Weights of a small GPT-style language model, trained from scratch on English Wikipedia.
Size: 8 layers, width 576, 6 heads of 96, MLP 1024 GeGLU, vocabulary 8192, 34.3M parameters.
Architecture: RMSNorm before each block, biases, attention and MLP in parallel.
Training: a variant of Adam for these matrices, 10700 steps.
Each number is 128 + 24 x the weight over its row's rms, rounded and kept within 0 to 255. Layers, rows and columns count from 0. Numbers have three digits each. The size before them is the row's rms in percent of the matrix's.

# layer 3 attention output (transposed), 576x576, rms 0.0274, rows 373-383, columns 0-95
090:165142107131130179098131102129129118147090126137076087119121102141099140134138105138138141104115111110104152111100095139132115144154144101101087122135156129100088140163110190098128121160118171103127103095128149134114135151131108112144153137125110110120117125137144157106114135163137096136
084:155095114130140133142173123092134139128139141109170143114109109108160176147174126116124136136139146120148117168173166129097148160093105129121120136149147166107147165148161127116083149117114100151172149142134122131132156135091092143169098137123115196141119115070122114109106174144080113145
086:145134125134152111118129133152113132105125120116133112177204167104090149106086109108126152132173114127127116110151096116117127140132131114097115118167126108124137132149087167086124128117119148123128118142160135139062151134139139123145119133159094115151122166098103162102182150157174147112
085:104146125126109139151105179133157125115116113131178120114178102124144131133106119133118176133137118160150105143163108157143157145101154100120160132175131112115117076100099085156138126096139121143169128151115119165106141142141123112111120132154098129154148156122139078110125143090117108085
083:129106100145202199144105149145099145140106099129122102110133178109117115127081149110119123141141150151068113127177093127147160110175128174155175116083158121117111180153101132144161142170120140119062111134122125115099121132095144131124116111107123143149085151131113139141163131115163115114
086:120145133150117127139136141129100106120080119174090152151173090103110089134157113075100084141141120126087108072136101117141169156138135101154108085144151132132101098121121142131163124138151144149145162128075163112137112166109146131097143126172098118106129112140136116130134169134146099117
088:110099155121129106124114109100115129131123162102110141132173080134098103111136128178115111135117134132146107097107119161147122142114104112136123111122108107124121128159148141098167150152111131137144123121114147130166104117138136123100135121143155102151170118129091155146134109118136170143
084:158092118138138099120111109141114118179073147101125122133112142133155143177157122121095133069138119113133097126165182126134156169147136129154129131139146166111114081150131136150143128130122120157138118107149171127135084129071122109163123110111113113123109145138134154072111120175137165130
081:141139101128140084106117100137124137098121125089099149110112112104126065136165135181131081131127112103176110090119099123170154109102123152129108112109125150113145094107174140103178102143128103172177121097114114083138104155104134098142123101126205135106131101129116136128104157143124142126
089:137115120128146167153117098135094121161153092139103109176133105172158120136115101138114152130091136151153142157081142145137122094133166134152142129129111162077134133145118110139134136109137162121122096118101196164131091126076118143150172126120106144137096098125147154161123094131148157106
087:106142171128110172127183144102076119128123096117133148121130117161129105094153156150125099150115109100189117118092126147139124158154130116151127089141138151118159143148158120123165106064162138154109137115106139132140123136111130139084116205123137105072102078137132125149174055147129126121
# layer 3 attention value, 576x576, rms 0.0277, rows 374-383, columns 0-95
084:102139187129134116148097151087146151137075085133126073131116107098137138155159107162125068137128071144150148140115128128113100132109107119109138134163120131124119124076125136122153118138126191141170132126121113114160060126118156128141126106123150064107161171130149130143124120130131135111
084:111147058172124111139111137095151157144148101108134138134106093132154104120184153131139122113143111120107130141105139131120142156142161151117125152118079126119171141126137158106109097185149158127127120137134176100095140131147118127101129110103107137126118140135130100123043109089141148161
081:117127125150124094107120135124121157162139140076112143150139140144121083122148129106136129084143152134100096143096135089146151101146169122088121112092105131117176151133124154128082092125133182121133136103120131146086159107163149122093132142109113121141130084125122138091096108065126116159
080:150147142086100122170149128111119134109080110144166131113123136120113166135130117190112131108138133148161118164096165172104092184121079095129133101086073091137097149148146151114141116129113102156150131131151151150117155130148119129079110086147118102115135113132138125132174136152125116115
085:088141114127135141172147114124125103130136136110129155133137112122142169119106150124136163046133115124128119083087175118134148151133116121165150123133108144135140148137153102125127123114134086084119098130150128091109151139124122142128104171114075132138134134112154123123126127098160199148
085:139181087114149148132121079128133093107099133141125143101150196124144163120127149141120182131146110132109144098156096149119153133117169166141158087145194170109132127169080133118112139121121171089095117131105131161098096150099136133160074117143116084125151117076176105135117152122109107103
082:097135117092119107144109131132096147121146146147141074154149124102158139148122136110141158165142136126171177080098134113149130141130160128080089128128125123123165079149134079111121108091105122095121113127109131102185139117163160107102120148151109107160086141144168132117119105134110129118
081:088128178097126103106111106155120112130129124148104160105125129108144217134120130144123184132062156155109147124127140096096160124122162163101109141129152065133086096111088110130150141108159117089102154114120111130132144102125135098121152115145097133155133173126162120122182126106099132090
087:138131152129091164076085141112146136066143145116121092089166104148110137141138084101139096118115122143119145172115122150115087104151146142116161175120157136100156101131156124100150182149105122150151150125128107181126110129141151113113118143137144100134153134103141118099106159176106118153
086:146112115167143134137108136119121096087154108154159099135121154138148149134146143197097108143099145117159105115138115128117140105143101181110115146108128161107089113114121134172089165176100131091116134129096107132123127126102167130147111154085110128159143134113116075112165151143148079144
# layer 3 attention query, 576x576, rms 0.0228, rows 384-407, columns 0-95
084:104103110106105136113103127181131145103134134166079125126116135105107129121105137112090141120128148118136151133084108090122142133111176104157115119113152153124138148138125164111129122110139141135108137119132099139129130127124102116136157140092154159076161131115128117118124120106109119136
085:124143168131086156124139130099126151141100124092113107109116184099097129140086119118150124096092139146080130145085083127126145154158148117157086091124173177154129142124165146179141112115120099104116146136132097126119115105150160168126102097075139112111119167136134128120162185116121172138
097:121111162113154138167115116146129150130134109084117141139135108115163150147107121130133098127122159138097135160114109088096153160158112113112156111117139142099125120148133119105108158123108127132147146130157072136105087149107125114133120128125170145110149155114133149113123119111111151110
104:110133107157086142084131150123130134124137144116126180137159148131146095135099138096111146125105148156099124113125141157086111086150106097111104163160162133104081143140118131123097183147156093139133127129146157107115087132168131129116147126118122098162126108148130123142124136104133129116
106:126124117162148158104132125129117169173126160147140147128148144141145103134127120094122134146096143164128111118139140141106134126164122118099117134147155134135136163143118132081117156155143134106168137100136149113115133139153121126135169124137087145113108111139145154151133086134124151094
090:136148120131139154140145127115120150156179141118139156133132090106126095121135127113112138163113121147137146174126157143148087079172124109148107127114113149135129142151117144089131134103147130126080165123117161094142143127135129126122127074193100162134081111055141137157140098098128141146
102:140121109172157147144146118148131137177164164157081149148140105144130103095134148091138127152084154160126117124103139135150122109161108113151147166133170134154102148155103138107117141157137138100147144131159126095100111163130114128135156152134100143140101152157149132188138085117116127125
113:162126145118149118150133108120145121088067141120134120095128109092127140143089150142097099110128107111107109120150111107121171127088121140130135154117171122142108104098150131146113139154113105131171107117143111132132147128110110105100158154101122129145152140173120150113112168169117127128
099:154124139128137122142142121123148112104107121120132117106114130102130143152109127165122149114079106124120121148141128135129158131096147153128142114113125173119091095080130137167126142143141125144154098122119133158135081100120127090120149160132158143141136137168143111123163155128148135132
097:133123121124150162130132135128171147130139101135136090176105111079174146092125116110162126142132176140137129100137150130139126108143136128133157151096152147150121144117138124151166132145149137135091132114122151136126138103154113150124141149149128125176116106184126104131192063098129138146
104:146098119119148109136137131165137122108118075125138100115165120114129129101129089085165084104136120124144117093135096120125151115108160134130154121149145105161109134145124185134134136129115077194093159115118143111148151088122124146150105125111121174131123126114129142134105112138127132140
096:136093089142169089125110137134119145136154143150160134121126092120102143116148162126154130127119136136145164108146101138106133103147132116092142150140121143142133111103103132132155110135115114125129163086133100103149106096160127130110151139145122135135165155107104115163116122114122182117
094:090166158107098144129131110128108127111118143103136097116048124117153127100111113163110117109085139098134115145111119166150132094116164109131084101131107104142117130099156140103132148164148125132133134125074105087123125082131114156131120158153100115171149131109087158145075148130160172146
096:140167108121104134084145146118126116155164117113156078098100122154109127116110077174099146127145106088148122131144119173132133132100134133111091105096100112143106135102126145114117100115107153124152099069086134095133131100115118168108138110124109092152139122103124146123093142174145109162
097:143161149114134107160131129154098128158136093112132108087155099113157148124176188157141118137134157152130122141121099107138115133128149113118096098116110133152115116128134168166126039081132125123093134181057122123145123141118116147113105119129147136151104128095101117162089129151109145159
095:122136126138153129157112115127131159136138152116082155156109148138129138133105085135100133110096150123107129113113125117129147102146120107120140124146143145135177150117136055120128201137131107136153111146122122143127118133144110141171131165105139118121175161159133160124105127118125096106
097:133113142131130149104133125124117137152090139171107154122124141146123117129106148115102115095133130114129128110148120118146135161094143110121132144099118141104128123108184123107126136184098161114132099163150098191125172163107150140137156147115149122110142146168152138081117118172114110121
111:158135156149127156116148116141113146145135142144097139120157152140139110123105128130150102131086155158108133086136138165125161113145088142139113138127192144157124168156151126117116168145150120129114135160142100101110132170152147154122153158116104100118087144149122143141118092149154118101
099:181159148143189110166134096131110097097070152133134128084130131128134110175119142136098115125123134137122137122123070098141150113090110129124112156121174133123135133129173145152060108157133150122133131128150125143113135112148058111147150156093126158120135161158118130106116139142147136139
131:102121129115121115122129107128131117138098100111151104103109138130133169157132156163113152093173094120150135161135094091111105128105127126130126116132103129117143102097145139133105099134118133148161122121172117157178119115098117110132120112118160117131165115109126122067136171141080111124
099:132144114140107089097135129143093110109103120150128160080130128135099128151150130128145128152139095106142187120114069077106103143123148120120176125078144121093162124153149155094145086130082155128106160135179115143134117115094101140128132144102137133138125136112108142170120135118078122143
100:103150119128125143152136122120153138122113129103134150110152119135128186122130080162089162129155130128106163177133149128110157131124103150088122146119116135092162080127111094114126143130163158139139157087107067211128132133121165105149108153100130102151147132168142112107109187181118089146
092:100115132103157154120111078099173109144117095182138108100157124131112145153142111133103145100108156123156117126119093151141150132145141156154147185145153093116144117136089116101146160170115134129105131149102113152135101113156146079109150067152111136155182105114128125112153140133158128173
097:116134116120081136121142132170147123089130096090081150151134115153133175090150130107140118083150126126166100105108149133129125121134106100127155151136199133171113131130173102131174140124101095156105111117110094113156129072153153151121088150131156131123134095087148111078154099090140129122
# layer 3 attention key, 576x576, rms 0.0228, rows 384-406, columns 0-95
087:145102176145115060134146093115141138128137114101128127160135173086138074171182143128100123113144110136151155148085115147154150135101134124190149110134125152156109151130109125112112100133151133139087138135114115147084136178148143093092102106090126098126113119121180138148093123108133101094
086:155152177126147125102118151126107139163123153167147118140115144139099093098134141121106127127121112142114130123109138152113117118107089133085105108084120131143126124122151142116139076127121127139079131093129133119093112145124126071138116149125122109112099140130108148126079124111067112108
091:149115150100160099134145180146123124166159176138123134141126118133111092138111153086122146120171103142113108151099149182086153165129117140144095112083097160118109120148132111101130150196159130177100130094153155191144159163129136153192135142094108138136138069110096134139148114084111106094
117:153157146119144111173114166139113118151099151092134116124142123141133132171123140139109169134140101131103129142133135122125151135086143155141103117083100116138104117136157129076171133152114139152080121064149153129176130144114145116166133145138132171105106129130134110115091077133144118133
098:117146135158139129112126161156099121177118135123128152127139121109125137111119121154106101152141123146130099125143184154158123172118149145106112142089110147116083112116120105140140167171097143130089170116188151130142119161112133110167149166117156164100143137140103110136100101076144110103
130:140137146131145122135100150138066146125126143145094153129134123149128109102146122114123101140114144162112153095133164149137140134138145163114139139075113180091091119126118100118156123155107146126106154101173134154137153156120168076149167160126131160131128120162118104139113106108144104133
088:143095142122093112106116150136108130129134105145134168145140144117156127113106132132147104097103138131143084120156172134093114112139169149081135159142158134079106185189098123108143154142084115088129131143091124136132151112113137148126146125120132103115144101158129124148136127120162123129
123:117168114102120141133150091130174126089102117104161123125121144128145151147152129133115148130141106105150130170128073074151139092128113133147139094142154100149163101120174152162127112119156126155144124124122122132123145110129110141162096113137162109120117139140127126153175167151109137157
099:108100145118132142131179132138099101135075121093164106142123103127142095143114117124105135116154136096107128150112098090150103135142118111144115113111095113140181065109133128151178089118145163132129136152105116127148096147169119148154086119085140131077133144113142122134140121100120168132
090:156169063151140098143092109132093131119163115138142187159140139149149127138135126125126102091150150122127131127142112144151136123127173121114171143141126091128119131092115131135128146116119114146132112125129137119159138039074148131099108160134110138141133142118120159100104122144160124089
102:146139160108105132135132103136135129113141141110126138119140105162158130113148117113156111115136119150136137107118147134136135140123120131159146131129202091118134139132113154109121140106156165143124144141149136140161165107125099127150153130149101137152136120172100124165090142138139123203
095:124151124095127092149116138134112095117108096119105142133149108106142128108161106161156148122114137134084146105091096134132134123112103136158077132157138120142146121128150134091173124098124106139128144195133159129081122128170124128145133152122148168142147131140133142144141101141126143155
088:135155107132169131122149145122125139131106160145155144155143131112132105137124125119164129156146111171119126156132093151139153119161112151113151136113116121161102121111046090149126139134118102139146087090178123167118126120120155096131099091175116125097076134086119102135169140128111125163
094:122134120122084107122094132111132156108135115100152116084139100129128193129098109083198108147154158119142127105124151080152131093163114111091149126159170155122160101147133097092138124105151129176149103143153117122156128134117152135149115100126154108161116168072102116089171154158145165128
100:121127107118131145120136082112169105071146079147143130132114096149148169101114110111183117105157124107123138155074105100113096101147136122115121141141131127122157151101101133161117174097135123132201112150164114155111131117101126126074184103126133114156159169118085160116177124137146128134
084:132166138129156130141136134127120153176136170127128156147169134122139145126105129140100123146129120117111098121126184136126146127127089131100102141090091155122123096135092148133168134152118118138134099112196175097144085126086132111177150148137110135121114092099132144131116074101155119128
101:124130087139117153123151098092158155100139125131140117137131105150056121137108157142154092159127107150155079116109089121138095136137131107141126107166129113168156148106089136136085119106147101125168125168101134160113143119124098164107096103116143114161110154089153132148155164139113152129
080:120159139136128114117133131133122125143171179120122139157120136129109118140126104121151112121126143139076100125136164103162123144132156127109160152132069104120088146110106108103164152129089101131125169135166158106121086136118094130137138147116119149161123126091098131116089095106102093160
121:117132192131124124102145122134147155100124138100157100097172136103145143127141146146135134139121109090129131171084107107153097114132132136141149104156165118164138109131162156164122126112140112149116098165110124090126124119153090162109103137157105103105130130074131124164212131162140129117
100:111128149145131146153162144149148115099118111128135113109083115137120097106140142148119126158131161107081108143122113128159115118144119126124128104130127128156148082123142124123147106115139140156142117128120125096085141188164106115154098141114143139124141117112126124145184174139106139143
103:150092154163119165144148118191123123118101152147089122073135113114140074114106130084147111126110156108126163129095113146112112112137104102124099146080122154139115164112127102142146121107113178166132130152087101104088115160132116119161114124129124117123091147112122184159137113109096124108
100:124140174157125121086104094154183116135074135139128121136137110165148141102143126153137123174116111139107131139130109139140108115113090129137148085151113140153132069109127142151104116136136146129182140109145110112187132116130120135117094155128109108101120158168134106090124148167118141099
093:155113133133110097160172124119113155138112131138157101122153129181130137130102113152139110147175138146139147147105121110080144138123105142113145107143117112089160120142145174131169135099151130117129100128138114096102132129145147119132128115132099125112178130151129107152078141129180105165